Weights of a small transformer language model.
Architecture: learned positions, biases.
Training: a variant of SOAP for these matrices, 114M tokens, 3473 steps.
Each number is 128 + 32 x the weight over its row's rms, rounded and kept within 0 to 255. Layers, rows and columns count from 0. Numbers have three digits each. The size before them is the row's rms in percent of the matrix's.

# layer 5 attention value, 64x64, rms 0.263, rows 36-63, columns 32-63
081:053182137086127104125120128107135119105141122071129118140133134114120138098103136125142105127095
098:088133115159113201131107135133101086164207188141175088199085131136136167135075105148117096105092
124:174177147163169123140104153144149064082085144175106067121104164116107107150135137091180100122147
096:116114121104179055107130113097178146135145140073119166128110142075072089118149139089120172122057
103:125086107065106144058113096125131140117157131107139083130089103164157140182136076129121137137135
102:128139088110107161162120138168127177164140129125151114093149099159114212162134110156102134124087
089:141164124104121129139163106124094093143171138167106172081140140096107146126119090088094106084124
103:100129128086135155098098091106162136151113107134153114130110156125147193130115074157131146035110
082:109121073133113113106121140171147101129131071114139149138134143121116093101112118156126125132098
105:146137123117092159188133093236178119140114122082063138072128124093175138103156143127064113179113
094:112114126103135133114086117160131094117135086145165125141112148058096115152100149102062081153165
094:095124105132060152137200111128107106147106171101108087141125169174138169162122155092081138165061
096:133133131203131111132122161108141097097114097128150097122148123135047062102053120164116104107133
112:171128155144110151097099123132132146139122186105124074218116082134144112144188102066132109103129
100:138126154106158164112131168162160157169118146105175130125069086141165144133112147146097106110164
102:189086111092107160085121087153143106083138057123161128158136138124127120088180121149069118100122
093:060099099125125111180078149079071195116109117133120128124104112128130157122161146108163165209165
097:147092110127184214151138105160170144178072139121125143081109160152101087097148114080136104134174
103:163154095150147074206123101115115090140142174157163117115131103135101161076094111122153141177122
102:130120111136079137068150139140216118137110118104064101146096098112162139135117169203114112149138
093:137138089112119169114111096102085154127110108110132159126026088107177162115105110142170130118191
111:170092143063085152158124158090130131125146062135128119100094112133161165167125089098145154168130
092:128064117097112090116132140157144157108148098185117092153119122092112137186140129076169174149179
109:141123109147120104196192111161151091154176058125116197110070146125100167185125108148097136141088
098:126063145114142146132101109138117169087148090112138097111121089135136118153163085126103137087092
110:131101108153107137128163135106103106132146087153096209193088136126193120160097188101129185086188
110:077103068143130166142103063081124112181137189152085120143149198143160222130111111128108158108151
107:047102135142143133112144080045135150127169118162121116159105183145114114123083150177132199138124
# layer 5 attention output (transposed), 64x64, rms 0.221, rows 36-63, columns 32-63
086:085107192161093132105105147165082096102037081106125137142110174166088183132140092141142159144147
104:084139080162121175166155109074137140114138100150091131130115123164143114130109179082171123129116
112:119108071097140139088150098084078138143111179144142122133131115166145106174161134095088155153161
097:099082109109123167173110167170145135150079078146097095168174056150064150152130125114116134111140
095:101100104174183140090094111121120069091110179110130135111104139167094141152173164104147128147097
101:118144214168145159086115097135168106100156164096180087140115165126128066147116145116138087082077
101:140142120188141091172145127124182087149118111153093088107121090086113112101130093130189077156151
099:151118133173052170163152110071163080138112102138116145137105124090119165171148152067096102171148
079:086136071135135110111183201143128120150103174141171106148074148112102104151108160062146150130088
096:100100156156165075160111108142173182145114153113128120128103167078101116136140127138116156136074
120:123071111181180112113128119126082156125086167113223145129125119116132126124166095151105149150207
096:093044146166117080146130139150113123187139137139150118096060179128153122129086144100132098053106
095:157134175149093157091115129089117151149148161119207065119098109098189091137088109151130197131135
110:127183100100160156123121114103122054179114140174104134158089165131099156118135159133116101160101
108:104173104118149166154101084089157110059205164073112110122179164109128158125115181140149109209151
097:191124102103129112131154148094112102161135113160166083171170118118085037147120125120113123179153
111:127107164096196137114154103193121099113109106118171214116133145117188204118129125135097115066153
100:140101158094132165163157171133070122205095104083157125117205163120112154118104140093148195109159
106:147156145191160128161103110113139150075148053139175165137110109136130123112099135119089114130124
112:124117143140081120155075120124097106151152226121092180088122134116111124102181125069145141169123
088:165168135141149123105138115076112132138107129098103170162197123139125146129131084095138133187132
109:109162049200116095102068157119142106100146157121105191147124136132122160204123119117120128189133
089:134146043109135053106098101138143152136107152123168165133172092092158122113145176151108113073119
108:035138109140116123137121130180200149086090134150084072165175122086140119130121148115146158095133
112:186107106129140109137108140125087109107085123102092096152082119077154141147123117157120128111160
112:161188104102125105141153150116154102153109129114126095042149122102140140149097154180128088177104
109:144138174166089106159105096104154116151106133144188144077175162121131100163153163112109103103106
126:156118220115110117094170142175112188178142155047085147101148092097130136162099113129116089078144
# layer 5 MLP up, 256x64, rms 0.202, rows 0-13, columns 32-63
108:091123081072102115162127147138084084106172175110159215102096085125083123152146157190100154140152
108:143141070117085123131113150164116135040150086094173151121141180084181135143150132108142135109126
113:176152147091087143153178144070124126093094076101137192106102133146107125171165158124127113123127
112:071141146124088130109152127101081124101104159089165146220128152102107143094097160105135099115183
119:118132079142137107160059132102147119111110133119094157119181083140155137152130136115103124190174
108:166129086145090163174085150115129122129154127160118143198145126159171121152144112116118132050179
095:113112132163109134121187145165163122127170150161165140099102138146121153181125119132136130060198
098:086165092147153132173170077159131148149089167158136199130150093121137148143126138143108113126142
098:132120150089142080190151114150128127044113135073194125193151123080137142128113144107128167094077
072:099118108150128124130181144158141125101082128121074087127158036196127150076185153116088114137159
120:137129134156124136120080180108154074136113106117114089086099116109187156195117147125073140148165
109:120097142115106122168096135078106103118190091121109127153154178136160195109132126142148108153178
107:102080137110138081204121098101103132089127112210134130076114120159143126139095125148129076145151
089:124173152171140076076157138058129110125110138125092097175145095170117158157141154108082119163175
# layer 5 MLP down (transposed), 256x64, rms 0.18, rows 0-12, columns 32-63
105:119149122162162151128109100161058118140179114140089195140075110140147073158130147134071153138171
102:135139149107138130144088137100104143073145110120114108058129118077093159073093181135142164153132
107:153143097093120142175107181142124142137155113166099174154158089130130158129068161142093111115171
089:107065125117118188129109122118136162125166144088143130093136094162187137075090113106185076106151
111:117077111157081121168124136070158105153132163168131200138131138175130091075154095085122131071175
107:181167085147143106179138050109084191119089131126124130121155116113096148161110136171151108120133
103:114095120124169102151161133140174164181110129178114100067125105157140180154076086137043131156127
115:107107123096119156090110064164100161157113115089156171100162155122107160133139158119108175136146
105:136165064113137166132107119131161091087135092131124134195115156097095120183121149153128166195067
067:189133073191124083158181158126123149151129177106081161173169127124194117204137127145110158096155
110:142131176070101144182148136139065073183089043121077087111131116164159158162113164079135113116125
108:130115134056137115120128127154102078154127124119098065089098170107118118081103143163106087172159
098:103124157118147112121072128082127125146080109137125162105137165130096183116048150164123164167096